config.toml
n_layer = 8
d_model = 64
positions = "rope"
rope_fraction = 1.0
qk_norm = false
attn_scale = 0.177
bias = "none"
parallel_block = false
extras = ["capped logits"]
init_std_qkv = 0.0475
lr_mult_up = 0.799
seq_len = 1024
doc_mask = true
train_tokens = 92530000
dataset = "wikipedia_en"
Each number is 500 + 50 x the weight over the matrix's rms, rounded and kept within 0 to 999. Layers, rows and columns count from 0. Numbers have three digits each.

# up: layer 3 MLP up, 128x64, rms 0.164, rows 64-127, columns 0-63
# down: layer 3 MLP down (transposed), 128x64, rms 0.128, rows 64-127, columns 0-63
# gate: layer 3 MLP gate, 128x64, rms 0.16, rows 65-127, columns 0-63
up64:441494455546563517457500537544513462512475520516476488487573485538532416447506530545569457561521550520418557466476559518476559514552480480430501372525467492551515571467424521428533490515443520
down64:528518460394484517505432401482502521434487532520466542532525440567487563553489438473427545404591474460556464496587454509530411441428501580528503551601511589452483473519551462469503518471600499
gate65:516479470431466538443519440474423620513539479490461476449516541431489534499469372534474497544543504447515545485487469544426518520514527559557405576525490453458510449503455466509512493383505543
up65:493626488437575425471540488516413534473541516475482577431503510380537498567454471459439498525563417493560537488615488525472462492498546443522475477526500418479443394501483516404555502437396542
down65:465461550473479431414505432438439443498594447567541519420493541472543545536492486528551519638534501481586502543501440563552586556469523445489557472537462418468559497530489543487408469392541569
gate66:493593618570444570497450519424471506515423502582528519581467467456526492513431574506495538539378574499475425527546530575458385470529494522514519454468493487443507474455531556483416510437566522
up66:472567507473475514492556533457480452479481494512457452472586529516443454583624621509522589476597471551522505544491510474466483458398544393529602541469455535437491470438445448544498566403484393
down66:511422419507473538469467445575445527466449453582518539498408588477557466494474491505414453440473529460471470418450577511521532518493424581453486453450417475502427528474515544369514475583597501
gate67:568586541454406629522499429539482488497510481502419612479507519521450455493512506582412431518489458546538534584501445506494572489479454479506503501475468501549506511504545584527414422552509533
up67:430508418532573421425498555473459446475513550600531496526543493426473465521573507478549427534511560488518506444465442437542480574528520523435481427482629510499499526453533477458555480570424555
down67:475583476475523424514533540574497550477518463554449540539500439560524509540514490452628523483481511498426459454463452515457428474431504585513510462551402537475486446585538494540451457584533476
gate68:464463553470530521520529515532582516469566495518515401482591604572520508490458496513416422495596485494438500408500553447503448583456405463551438523483481485518454359465602571512447458487525436
up68:482470555517500611511561537481493565564428485528490442523510504660499355448460471500559557535489425462508531518423515541437564489448527462472481478421412462582428485425475491550395504426465511
down68:447468507447547499534395439583543542462513474526497491500539472439493400434496473490477398397567407606568486519588434505545513546399464501544493558467543605487536480539512490506608547501510568
gate69:452483494504496457465518523510452528537523494467475481551579562474500514498534432519491542461458609463483497472583527469511530547483517475496558488469416521555576486463511491535559536437484512
up69:437552509522510489536492509421452482455482496538556481487455455483547491530544492482461489387454494527494578523323476544548497558507455496507508548463513496451476479559484427524448495514449547
down69:532432509506509445464505540542505544562554503521481533546591587459519507468539469558455509545498558453494528500648534478488562532513552489500579491489419559540553541431459496514591521423534508
gate70:496558469541551451506553539485506416429538572561493436530469507451539462419500502512474413485498555514586497464542490473490444436461478528508536454462478393471524486485537479467455474489537481
up70:535440464427476524474508531511539539605495474455483533537594404582547534491441527425529532445470444546397513485460507501558531582496506471492450491524446453538477503571487517567541548454440459
down70:514500391521481463462467446492463461383507519497547433463497495513512479453547531493610478539488514530546527480474583453562467491423504583507451506556523590504477424544443498489504506582379503
gate71:596446520428468402528471548522425430498575543542485485538562511549449562499522471562533452433499520452561574560447506464395515565442493528513596495505440550483536490463527517519457557483539511
up71:429521461470526409480492520473496421426538539522468419551442492596572506425493474518539487522461545473529490499495545466500526591509552461454580429471543537505501470546565504413469527663534491
down71:547478526476494531466441572426463469531636494525551493496512540465470500576517498537478514498535508443529460525586474511468499502438500519461448539494486539484437559410404498484440499398429522
gate72:505499542442450489650475539562440504526546472472441421544491486533427600527457499465563537532512474493539540520406505462508411463658535473522571472453521568484434448493517454529633440501557489
up72:498450421494638576329555527474618460531426551571508499454490510522626383459400471469473491530500518516463519492533467586513577540425449572511453553570543404513486540532468543468445520512507399
down72:500491405501535401473503458591505531513468514547436449454448518442561530535510552450539445543462511505427486406406448494457424478523592475615454541566481437522534464527460439519496503575474453
gate73:396544537526493511461500516541458496483456510457458525569530536488528495556482530507520452517487555494487470479524518500548458510467431503616533568485440534430593516514479426512485529419555515
up73:498476581488359436506458406515467514502432558444526547475412555471494487531467491475459449439421569521431495511481512575556476559521449511470495446518480465500560501520479430588524541536517558
down73:488473448416582542513494521497560543527559414485480423485518482548541495492464502561519563590541495466551538471523439497518559517480442486507534487496498606571479535495467570434471467451527495
gate74:598512545477602503591567426483428428516487509536574476502511458524422530510525399525512544481435471396496499550507497495504488436548498511451479517429528565514551525502431497508440486439562515
up74:515525508478544471487496494623450584534539474402501447527454483520482477425569412465461426538451543496507513458506549515562411463587571557489493503420565432490484603599514410567494497509449505
down74:522531547626489465603532487514451507464568464571502516480488565521495536526538459493558574521479493505527476575575554543490528421483373486602545489411520484440549518553540500478514464499562532
gate75:442441512533458465415560481437546513462484487509445532492476531472532516505522461552526527523514405434426558458478527449498503590516465457426492520556503540469455524488518512586473459585454484
up75:466561454475461534566440504528492518516518453446497520578558560503477503530555516547509479440462411422532453570490500553498491468591503467432493471489512473519462539580487439497454531505411576
down75:510498580516611466518491527456577437470488472491471507446505516504564546485484486546532543504460508465476490473552476520540548540475548516480498517537556667556425505494499617502527480432421410
gate76:480485432431522495433560539526449522501480443524525475448554425533536509495533496505547401494546483494542452447511497425502532488602637422551571404423487496431501481564510486557522486471647398
up76:521557504514482456507462521554543507519499543494480512584493527516580463416535468521533565537429501442524494506496523562511537556484446565384445569487513444580536534498510396488441530468384568
down76:529443439535522435471542573488468532522551400476536535441462523436470547510509463490459432536485539570499519504490489550468514518537501414608511446460429502386553484556505482493517527458594444
gate77:493403525431586592493471544469576468546479519444451473514474473515422519558472500466486376533532511534518472380491446401568467402503555563488439542545468574540500431460534545552492586521524540
up77:434517507526525437593472534583471498588524489471524435468462491453484574502434473561400533420526507432460525560458488538367516571505454436515561450574491483501527521456489547487527423562515406
down77:552531471565520542394584574485555499541563506455530538570531519443466437502510525455494562504507410582488428498585483470463542466522606476563447510543500501503439570526541544481436504532398507
gate78:524550556561493547555429551397563452475455528495459536534446534485510515487419499575495574467426472446528471450518520548528473492466463541474412469513519506589464462474492612458480469556482483
up78:484484543542493540462457510425530433594464511564500544459471515434509520513417401537548465499397465459539513358469550473478488519521400496493432527484621485477523512513521478423468495468530464
down78:415488540399451460417559481523498496546576507555537518499518470473471532440505439635469534522488385451517487499468494554473455477520382482561525540475463468424527537527575518469423488405563480
gate79:429541497511579494498551406498499538464462523486475471555471443467545500508530501451468488579561444584471466528516422461480539433461508489425448478530513520473512477504528503460544488467597561
up79:548465556563418513534505555473465472477470446541536489447498557530457500560523497519530498463455545399524522555538588461488482499529592491524540529548500515454514584477434539521459510512448403
down79:516552472550452494537528555515500502508476497499468521486514531470446474439445566465537497464466462477475535472401482484502469490518496581513479509531492468552536430583532506519538495626498506
gate80:585499433491451510554509448528530583512445500528487481457488566423449582460510431464397404471633528536477509447552471436474510502522465462516526455499464575453596403513529515565440471488423538
up80:556440453509463477498552424499496494473386492478467533435547491507519542408429437526445528494624547505493487436496560477540447509453427516433602487544426463466593461514515495496482499462502490
down80:449451555593543506436504523596433474570478560411514542520484420533501475452657510552462485544491524487490430519551505567522510527497526548454548489456561604421439533465432493485534593543498513
gate81:399587486463564492471476416562534528502514501506551558460483484406496531551486499509521532510512487557643460480472517479454479574532458501530526458496478498458462572438490518474450453651531478
up81:400630545468588594443436414445562448525487529514551552485509482499575535490456432472449529447493539526589555541478501516500588493506490541564461439384571486525454528485384539476433457593571525
down81:591404441520408466520601543570499574481521518556491444493507491468509438575599520427520499438462498533438469438456541458475518466459533467423549490515475489477524455536613501544556493388468482
gate82:559524484554480486545562496500506445498514506469512522501501517492456468587513522527469489492467503453458500478529604479546460471492451522476563486581457464541529592476541512484409531514569484
up82:538490506450558507491528476562499527529501463532546411485411413459543500472587460489468467575577478545497531548389414561542526441447572530459488502509525537478442506523511529513507439459496571
down82:505556557557557439490488502476496453450492489444503552477523514469451461444489506454554485514484453548570429511415554471445466438476519516504485472566493461463526434519560517575519490606554454
gate83:512582468480453515495440484454458559540512531425563492534503521532441474500576500502446478603505480541600548529460569489510538487513480568467470531519448476418447538473456519534433429486451511
up83:498555551447538543549434540564509574469467434382519512607472578462448459502544491451534426558488602479563499414563447530527554512542461517465444463526432510423397438479506477557462477490492459
down83:427556437481422476527637535450466451405448478579466507539570576414492464549453449427474563482484484546465534532485462442580633541443504494556529505462532457577436467509542502571444541459538515
gate84:439557581496468516490455542405445505552441409469466475494489423545484479540534404486500569368495479507514550459549530497470505437486520564493393491428380459515441467463509544551491473413473459
up84:481474529525517440462487436502565564492579509576493515556440467492507543426382540503597436517489489460497458553482562554480514529538459408558510551532462612407549540507582492537480547468435567
down84:566511345459530502556564540528530547505541542556526537563500603461474521369503492470451565517467492528459461526427506511446516532495415497463515571572548518460532486516487420523522567509555506
gate85:502478421501490490492456502529471598572526398435487531511551495474406464545421468543471513528520492432508534564499554580445522467630495450428512500467489455554503535490482492611528511500513486
up85:514480520500545523500531444434584512542475460541534514465454553532451507433530458468441475506507518546558632409406472474458504482425443563478443577533506571413516548503522544549410508553523500
down85:451499462538473482430450499550492599478527481429441528498508533544464511530452540509540523452464484499491476458446535638511574479539481451539504482376466494571469524478396440533577528484607497
gate86:565525608567526595476457494496394443411512528551522489588493525369507549619576496485517554563495571516529541547459481562496477568503503517416515449525514532469431401526492400573407563462570524
up86:522482413475427502398528490444556498566462454455431542423520484597495430439633480516432448529445505461464493482435519458573549416436513513446503494498464502581527579483516511487516398548485491
down86:564530524520587602482357516448478420429581496527478506515476510430513502524529498510596498435636458477559499479475408467514512536473547518456466454594528396568509499533498425595546565552533501
gate87:533570588472396499550523453526493463459510502530455538584499548501441461484563440475526544441453502514565500548467457535504521477445496520443466477448586422481441465545433563470482451398535560
up87:560515560459396477578483524513503487467478480518447571572462443495388486492559432474592549490523533590572475515488477505507477496506503506451489479408510533503458488529437516498522391383536526
down87:432531594506487493551494508546531467510524579442392524454517470529454544561464548506522492575581485502468543522505484492531522614468494458489569493482470469532525575456563434514526445396478527
gate88:471632594457430500539447433440459498391408597533562477589474527523459565544446505442467515439433492523563444561461462563402430529525441467510463536510444366541437542412485469422498418499415561
up88:478510442462434513566406422465506504468535551463492478554485511487398547486505457551361572369495494454509498546492446514406451528593423575574476564602527517506533486453518501470484517470520593
down88:482410554488521553443598477569446535520417540494560525441502459593532503529514467504461447584487489483464481458626518472532470519538557425486542448505533426464436514481551537552533542480524423
gate89:455488518500532457476462578614473485494423509525540491435513470609523588441473563588597457615413491468456488471469453564524541509538479474554543450567514565512473504573475486436504448456502493
up89:398529478531420456589479616559462512434538514456500510504599443561504506507549601535509434511480468447513429399424495522603504519528545512477541449542590533504515461547587462548587515463472419
down89:519527563468526485442474401487483477525440455513557514508430456424515453489434426541496607489511511481403519534558518474477481553471403494364589539425474617467440474522444473452421460418512515
gate90:537479513421518490473491561434505483386516464601468409453482495441438440483477498560480486546535465513454472416536411425538539539488540521461498487475431443459433477536475528615448550537407460
up90:474457567635527597526498520514464538465436527469500519538490547508559516561535445497533569386485592445523506531529472591419435454508460468559534508461509512458543494447460464440503463467576533
down90:526449498554508517419530485584545526513487465377510442403449443520536498552542432455476529466505542549523520461504505485497535481469485563618481496534597490550547407546537535420541458529535529
gate91:454480511449399374567464550518465509533452455454475497523598501546518500451498460482496543493444455461452571404510568563502509561492604456552456481510481439515447497486680508504454518508496575
up91:405478508363429398527452510554478521499485529502462568506561476528506568495494472424440530373446507387486507456505544505448394523484556439534521470491558488488505415593634497555532577418558517
down91:524460499503496571463509437425480571440542633479458566552504520485476491582510481412471485455552518501482459465566420454573600457478408508418436518552532504421528525581519568434563461462486425
gate92:574472531385438400527470529533493460541510396573397508504532448517508545427575521449544593439463519469503458414508462512528419455408488471401560474529462486442559529489572482590516557415493526
up92:560463485583519416531463549463471417442498541478589439481424478518558448435476547459528456536483470462492489411522473499500526539537489486473559578468518591553495514456493438518467453422414426
down92:426502397553492581530494492576425526507489458540510496566442529466501609475456470523482564547539561540543423500518552468471518604517463566557451500386484477440542482597483490374435539601571457
gate93:467501501450477514439495506572494503487495534490581498495512432533566423529510536481471502536616441469442493485509481527524451480512517454490465477489513463443474596493455400401491560566502475
up93:509518547523500616500554480510459535484398554464504557494578438519445534376480497473448541534465525539522592577495525552437539465579412496505521488472463464408513422413461549495460516438461537
down93:426511524458514529522368542461470545470509554513567553509452507488553479600565517441543458495520469502479432416656476516493500547557611442526521529532550487579480564507473458497538485501480421
gate94:396480493531443487498473561495532441452484560500555440482490520414555526558499495564554423510596498389432525436454548496502490494499515484540501437448447478424514490512577495550486444511549536
up94:474468446516539509484445419513444568490553477492532559451497507503433469498500501471422430467481592506476474485539492513411506486505460489464506535553555567447550438408599503510512454496446444
down94:576503491456525544505554475477536486445526490506522478489532472560494460480535414441437514479499486561510507486508548568510531482479507586543539515527528389545546513559352438443463598544522444
gate95:503554468433488552549456550525379604509491405543534497514592472470504463543516415509407430429511506507540468534512522487449479466588528488490531422490520490500502486516442539517402504544484574
up95:582513462398526443527521412538510487546522512503598483488466483488526546423540494487497455485453513498561538483433562443466537543538535485540503606428331537592502405559504516450529518392490408
down95:522508460503542488439541534540491428477431529356432437459583467512446530515379456552450436517552475475544447511464445479489563514411513545554474477563629447457484534487416492570450474480458561
gate96:528578533460462496489452466567479523525523446431503485565492549429431459481466548507417509539596456540443510500613447573520499373532444433564479532483546534420527393467463523553476470472498588
up96:451564534513565513485534487517492506575437455555359527563560510484538514597471546525494568529413487483705523557495449558548514448512557469602532595463419552480537484473462510467597565541552410
down96:512432602519462436499505486478521497486541432590571565479674472558512491495537482492567502544514476471533511516516597437430351497647538535462499450514452424539485554499472515559402479537472483
gate97:497462544581481537490535538480520500376495449499432423462493485461463435564540513521503392509540530546364510526446524558417471579570443550540532573553518508515517371420677452448541385506501496
up97:507472529475469443503490611558509412626555503493674446509375515440517534510458427497512575473418503567613501528355417526513484519496533523486484499493490502627396511567482529497466535497495448
down97:476442490486554481333646528410494449571571537536525497490534499502491536596527518489469381536468516589437533525454498494413633578590526524594525539520527451519450372505512416466521498443501554
gate98:452525513506487503474522501559545512561505482443553537545467532476515538523503562524523530531556535483473548424564449515440421504478560451513499534529452454462466591510556449475520526528449529
up98:560464557552445487520452401623530435411497541484470521513617527505484453498501534491447538516521433569457446480529484403527541512493455494532644472535473510488520469525455566471449556522489545
down98:464559444509510486501595563373465487585531534430534421447326516571488572483491439498493506521483498463527523557518558514499514532533485525467484538489497496500425557509523505535452481472450458
gate99:568466542466419472482524595549545428518522525444494487528533444547510523515542453494463462464482544466487486457418461539490425563505515436424531508600522577540559412549576545634514576535462565
up99:509504434525547471506517399511488535446467446560467490544570482564565547456446440514551600418517460483442602521459457505539502470403546524566581472479510432523429546520534485399534467537475505
down99:518459447482497523465500450424507572488517515412531559577437485457488534414427545447499433463515482609527421449440486468455532541500545499475513453541535488524514432467590468517424591537502456
gate100:421529544513557573472524459439602468430465493607491559486466428488508412540493473494555519448411567602493484572523508550517547431507412604481485425552557405456438544504501579445459469529510529
up100:545497505513480485536528538422483518571437500455435517538517417537503465476484509476481566543548454457539501521590546508507564478443489466518462600525498633574572423465605547558509488456554537
down100:462424476451467466484526428506504487450496407536405465488493526445542531522577534524501510503485443525509499488319426430528502482483551627506476527493545380446457562473558510469496477492539525
gate101:458505518428498443467486470467465563470524530563527494533510498537533552569544478524478454494493509540485517550491469536514493500554500476531517515518508548502489474418540480481491508491543515
up101:512500523425561417486521498486429541549492493481481472462458450483548480530473551504535385517561483540477509578484497480572540452646539503536503486518531525493509447474512390511548511510532468
down101:529482519460483533566463529491539430471494519481489464497568492513478515517458416556418547509438515480551524493595470561503479522494453466488503473488511558493474545485498553504492469379457525
gate102:525462495536440428511522602546528427444578503534510456533465463544523499490582512517526442506460506493440560536558491509498516465525487504458562487508545539473530547521519442465468537439425492
up102:470542506545408499498474506521372513482581538439489521528509491518471467551469497458501469472516471394540511626479566607548505488546550550563494478417540552490474493467452471517406465572530509
down102:523452560396542460543555517510512386509534575507471465453546446597507529482509517560450509450502489538523565481609490435563465487497391468475518494491511517515517588444521464479517503457424486
gate103:529467569441575554568363469540575543476506531422552416522547503408420614500550530503521394541518501574383512412492413482605559488501429498437522453438584528532473440408456474466483463569469538
up103:476446560537452488540523538396470471494387485486410532458499445511497516399552497577571594450493495442452453554516588422406489456488483474520456436460422604460532425422568486566438530423545452
down103:478588540493476553496504487506469566485485542476606490481568507592549517472466494606583429538426496578551512475472411554532541478542537551545555421602546542464440527490471494497597431560428557
gate104:423537598538515493477479481524484502499429510496451568466530526462479533536402510491505556459478504426546508566550486576436440433482450508611466526443450484439592533423458434601514517398574457
up104:470413460482456481448411437520482514498466450503464510508515449465589537505431484498493530536504486405506472573510530502429445476383551502507496566421492518438521548499488466564488613450526465
down104:478508546473455505499571538453557503511461484491526521430472539587497496491588506572452491432552491604444539471533432527608470524606455468419560465552465560486443512451521453471528435525538633
gate105:514430498503475460561515488430464537469473566443449393458454496576465505501550576510433545511383491500570551410490457431503524501527396620384567521515504460462523480552533591495414540465500588
up105:443550509511510544527553555461542466559541499489566541546495410510469532449473475538592463482471425553525494543461456548563521429615546455491478488387415495550494453458448467485562416424496386
down105:543456534540350548578565463484534489443487536502518480450520490484579551419480439541515543493579518520500509527497419571566543509527434428498478533439471509504565474544519555576586394491522483
gate106:430514458589515475463527570485525507477498537523439507485478490513533530469464511559631470549462467507516467485472621501524576563504504491483548519497498505464496561491531448433580552491541507
up106:482509546520482486545493511496543534463498500488533530469452572501543621445509528442506418528572549443452655402439410509485438551495503556516476472455488557461566493503510551541437526552499554
down106:495505527510496448498553437493447486449495633510366481536529466495483392563492534508554551505499417435484477555531565488555602508528518502456502529524510553553508539449540444428590425502525439
gate107:548455428472528383491525514526530533481562538435523472520531497538521508453469449522509553491501527521511460518509426539513438491436537460404554459553452474578509474551581490485568539530479575
up107:546484518482479468526441449509533497483596520449505496543455488527482482488454459521510558538488543491479440526523465506548469526517458439495528482513436498516525459489539502460591452518529489
down107:440560384539531544455511445468462525529413460561521509521493428493534520505507603439551483552478463477467474498563436519506542438443489545480484459521481492464444534368482471501448505543542546
gate108:592552571572432525398404398453547518476482505586520531470454515461516587606518531454523416408502556663440453471504485490530563548468490441481523452503467469441479459483476534528484554521442607
up108:529471448561492499589497475535516469463515469462490453529492462626434450575481496454469485458429494590531416550451468532552596578534440510540478526505508470471524485523502454527629498604562474
down108:528489627400475446389422490453534464520503504598470591511526553422603527494446468481528383458564482501547456406434502463519542403441478449468520516455494462503467450462475548475378474420435540
gate109:517449519441586429497500496517476452510435604424451516569515469551495509508572391520518521513412639542449418518428427504508557583536452463475539468477521552625461430491458593506543480508502497
up109:495505482508530555501558513442568610531455469484500499444495518495469518410520466512460500514528493387469621494493583401408523532449518513527503485560496460390567492487526385609523519505421539
down109:594443494571535440554447580492398404503511573517442470498485518545487485541561486474500527523449513467566379503417390461554551514477492516464496474540514520555404496422479550508522417474538472
gate110:550507533555462511482481464532501497523516538457493482473437629478453534521466495438520362526468501475475541458572463447648417565524543555524471507561492544498525558513459436458442423516468500
up110:487492507527485535475495560516480464467527496516559487374466595476474594516481515486492417504452538482434520492570534518594463515514529540517485537560544576494589493459441453472488432555495493
down110:447551475491502565473483522517541530495558517520438484542524421495481447514468518514459521494454489451468477437561533546517492479500509470442488492533445528579486555434478506533476474422485524
gate111:471489503514505435497513427474556487535525521581507528442528492423570543463471510505505547478469523525503505481497607465489578535462428432501499464504504482488500606495488480516588478554488507
up111:505534511492615551531602466442488502557518420490504471491403479507371447497531431413512507498476579544415457514500460480500463461500479461471442467544444564524534417507509536568534462478446435
down111:485423503488418502483443445477522530501475507504465479465605590469612470508463501594467583511562413464507553531475499527538530505544518467572535557488574429503506579535484475478476514444584537
gate112:499500578475482443570560542529467508527441509366461531555461480501433535440481448540498464483492447452534448508475468471463520577621537508562487537465492558487453394602452417517579521432466530
up112:478450521506480472481525523570475534531463484391465582597519418469346503556520482503450483469523473468564449592478430492545464578628525548583516530482509465433413437585451450502510535447420575
down112:461542544473457544435363535443543474496514476502498554505533466389477568463499438532547544485441468545493575546458515483603595489378537483458508553542511578506446574557496503544564506426461502
gate113:612524528428525499557587554577561522541482471551463527536488542398360479564578372459401444569507458425530540427479475506469430435529474569456472545541601532538493515415425514468530487513490498
up113:493492485455517426508434434496422457469550465503520448555542458608486521481450541477517495486597446457480486387560487525429501476582499504482540493416354500516499388558560473489537559456577423
down113:365475494538505563592535471465507646511444435550501489558542539590526524494550494489450547539519456557398577622549481412485495490550492535517379414482411503465417459495534524521464505577578519
gate114:485418510639429519504542446473489550352384401549509456503520480445465404545499545463549554509415561536465461542509598573528576449488517569481505555556524461424419519568573551527434501503510495
up114:525500492617514471453532512405508488389402500458588482535453526400472565464552495510453575478436547529525474587391593630500477494549536576422509498473528497466392449580573438492427559499491522
down114:549454409506572663487439434559585563471507428556510585478559421428356465523604475471510503508444508485479505476533471661420506494529503478573512510538454463429521491554457483527481452532563556
gate115:519493490425417451521478491547431404517506448506398551540531602588489460529543427509400545501454495555599423560509465530412418485498514429448546456537496479552602468470489579442502576459523478
up115:510466558538464464517460500495557596552485489464460472473404419548440453487508568492581487489468557541455523503517500454515536495413513629530460518525459491443409488509575457602476403439555436
down115:488448444433516474510490546608409461446467460521478493538560502412527510500480469463487501441506557492574424557461458560495382481531449539495598403498608511528458465524452531494529635480540563
gate116:478503498409397459489469523464444593412475485449489568579555530551525457481485458540476561432495521472609417514493485546433458477487454502577557421496501509570463555448589452501470571502543570
up116:498569464446428462548535532528390609502528576406500492509441518540439526522495503532429491527478504538534506515368418455509500476544520487567425505497524513552464436476532530496495457415507408
down116:594458472546458556474519527402401552483510446619578489513536422522532484515574522517463458493419520464521462441570560594476535456468542488526608480492449494437455502510506451438500591559504603
gate117:563453505501470514571553570550444478494547527498502555591617588498484482460542504425397485482565485533501498502413371428440441398481534478517558492414406572464537460476520529586439519435535471
up117:539407473487536563467468571529500558431461555532458555479384653495503424451461398506389467465490530587542373456498391437392546504424487533466578556540457493457630583491527476485517524587517530
down117:519485532532479497510514413592410488543491536502633516475590527500496495541381469638471598622511494522544531669487515482465492530544426509448388568483589470444399495456575467469476418490428450
gate118:448521552413472455538435475553464469481466532525512404544587384545444547525432493549459542412408461573491463421500456510448562535524431439517494460534481487471517424495482538459429452435536498
up118:420498581496548447543534479503578456448538518541566567507475454517524509530464496460511488366472551557512479472461514541484586524459514436449561520466538487568492411550479453462506598447462501
down118:538571437561493473370528421499475528518515387446484496434441585478560439509514510514472487602566550510456516552500523408512461510419512590510592467430458444525492549530503462526479495576483533
gate119:572509606542468557519405492453519473514482578602375540556631526523507498473547449388501535483593551465529450526540442502450505448410373455543499600460449446550432514534491605589598497554514489
up119:382470422482456411479559513535532539472465503523497508414387570521574502492434495520491509495507496495582614509432602507560423471513620531447535503537558519578478611539600338396405524598525496
down119:647515480499407463609506503512497470530495481519563550442426524570432544451561593476483485495465467542580527544501571586498537507445358491535514382419392470481510465498429507508524630542529541
gate120:493398425530463502534518515550473596528445484552397492558490591417402441515527349516484535541517513509444452646613563595408511479570595585443432464438550549550648401426547389532464451415394417
up120:401537590523407401503529562498427502444513434461593517463470500558406438471478458558436541436421427497450449445490519471488525525450447377555507468444461439503506525447541495522484588552474533
down120:618523397509607528424520520418558497565565511356450514468544555514482453523547577543461514415611532457542486453547393463428637512419532421544399586533561478612581518556490402479534517565518458
gate121:435522551545511499515493502529495481494450517456554445553514515575539535445575548543469518512490443399479383540492499467483439457494546403498531472480541534487534458478577451477516558597500516
up121:560566440413513490510552516364474382499475545435505578488518523410532492403469520518577517421489600589476507468560473548520517590595552492535476543446455436578486540535478505538476506472472473
down121:462468533553539500557426527488551533458414487467502569458475476633389508403466512519539613437495454386560516530441518440413491466520477513474517423543497532580504441484509567499492506566487589
gate122:533468485518493510443466516429445513547422517539538550563503417420492550468586425519455533499483529559518548511536514522497501532525490525455520454537502486494496555529449563405564535473515511
up122:416494605482489456533500499518515401535609497449436534524559567489463498446457509468458544455464555462512485514441548525466497562455473483463523408448491487484515515472526576604446488478439558
down122:502549509564548469559554498520495455473476504460474511470428518563450459542519585474524454511444449505456459511471518485520468481489560505564464513484477507494532460532500464485531491655489413
gate123:448549467526522530474502523562487493469504537453548523497561496566527556506550559477543548531508480493531522508528471497496480521436503475454579484432388488451541583516447476404453464432490476
up123:511491526477541455463577502458623475501493471562446536410421498481497450483503466498491507466466535534460480505515558499494513542547470466484410500554527538516581446560538482513485492594449532
down123:406585534449532559528453445558435509495479512406540506572557463554517561473537531556500488556486482539494524551478447453488433446392497459470665429477424427411464529471444462459454497465556470
gate124:486492467472630457536470540487521475562481577540583379549456504441474510395510464490473461462556458440487483428483476507520464483493476478431465448408471453470474488538469505452514423424496586
up124:589505457493469491549445529554624511550503590494486499569505589525526417491569512491488406486534531587403569494549422411434513575541500450460483455556391516527460548529549463459495547550472479
down124:455566561524483434455536527497546592581433417444484520466548522465510493580532462564561510510403458581442538536436515549414538451446593473596478563547476502526515461498549489473491549471382415
gate125:528496473486427495496521535482509424480555556493489516525610511498544459491451484419390543560473486448463507493496503492456432558482427470546472602620528520441566588457548480479480532513547453
up125:563518497532477543449483587468482454362445524523510462478499501520465456488547434537560560548439484550487468528529503430596560543490499514506590436507515500491473417553560553464507509511478512
down125:563564413492403488512514497469484480553525508533496439568589517478563489506503513495421449625495497436477463510415450512506440492451458458454433569594472524415559589450571487564462498543482424
gate126:473401498454462499654484585504523536527489373529482467491520569420491534545576472455456599417456494475450487548481429535472426527495524447547551506423458467515434573493495461656494555582579477
up126:479507501466519442520499565502513507491556561511553539366419557516590612561418427493544550435551536431460492509517549560517425510595586425628497556433435535567540513465497466436511432550532479
down126:482532429600554456457522454474460458563615535460597502621479442444441470441552566467473506512535450534569450491585502452456579445504480494383436477563526515445417399581492459465405572443391520
gate127:547481516494480502575396440532465432552505486561592562459491495498578535480470505525422489465517528527496450524480478421570493484445491573464368530449492443559458581604510592518533550622542546
up127:506481554463486527464464543532533505408509514558374488469480463532545626568538566524435524491547563504565556499551483533478483560491471484514609484509549584449522319430505445560426492452503508
down127:492564488454545536530559462547578565544488466546489585461523465475495515469516463454581468529484462613520538513503583589490481463449502478464576395495526495510446454603430399593526503514426484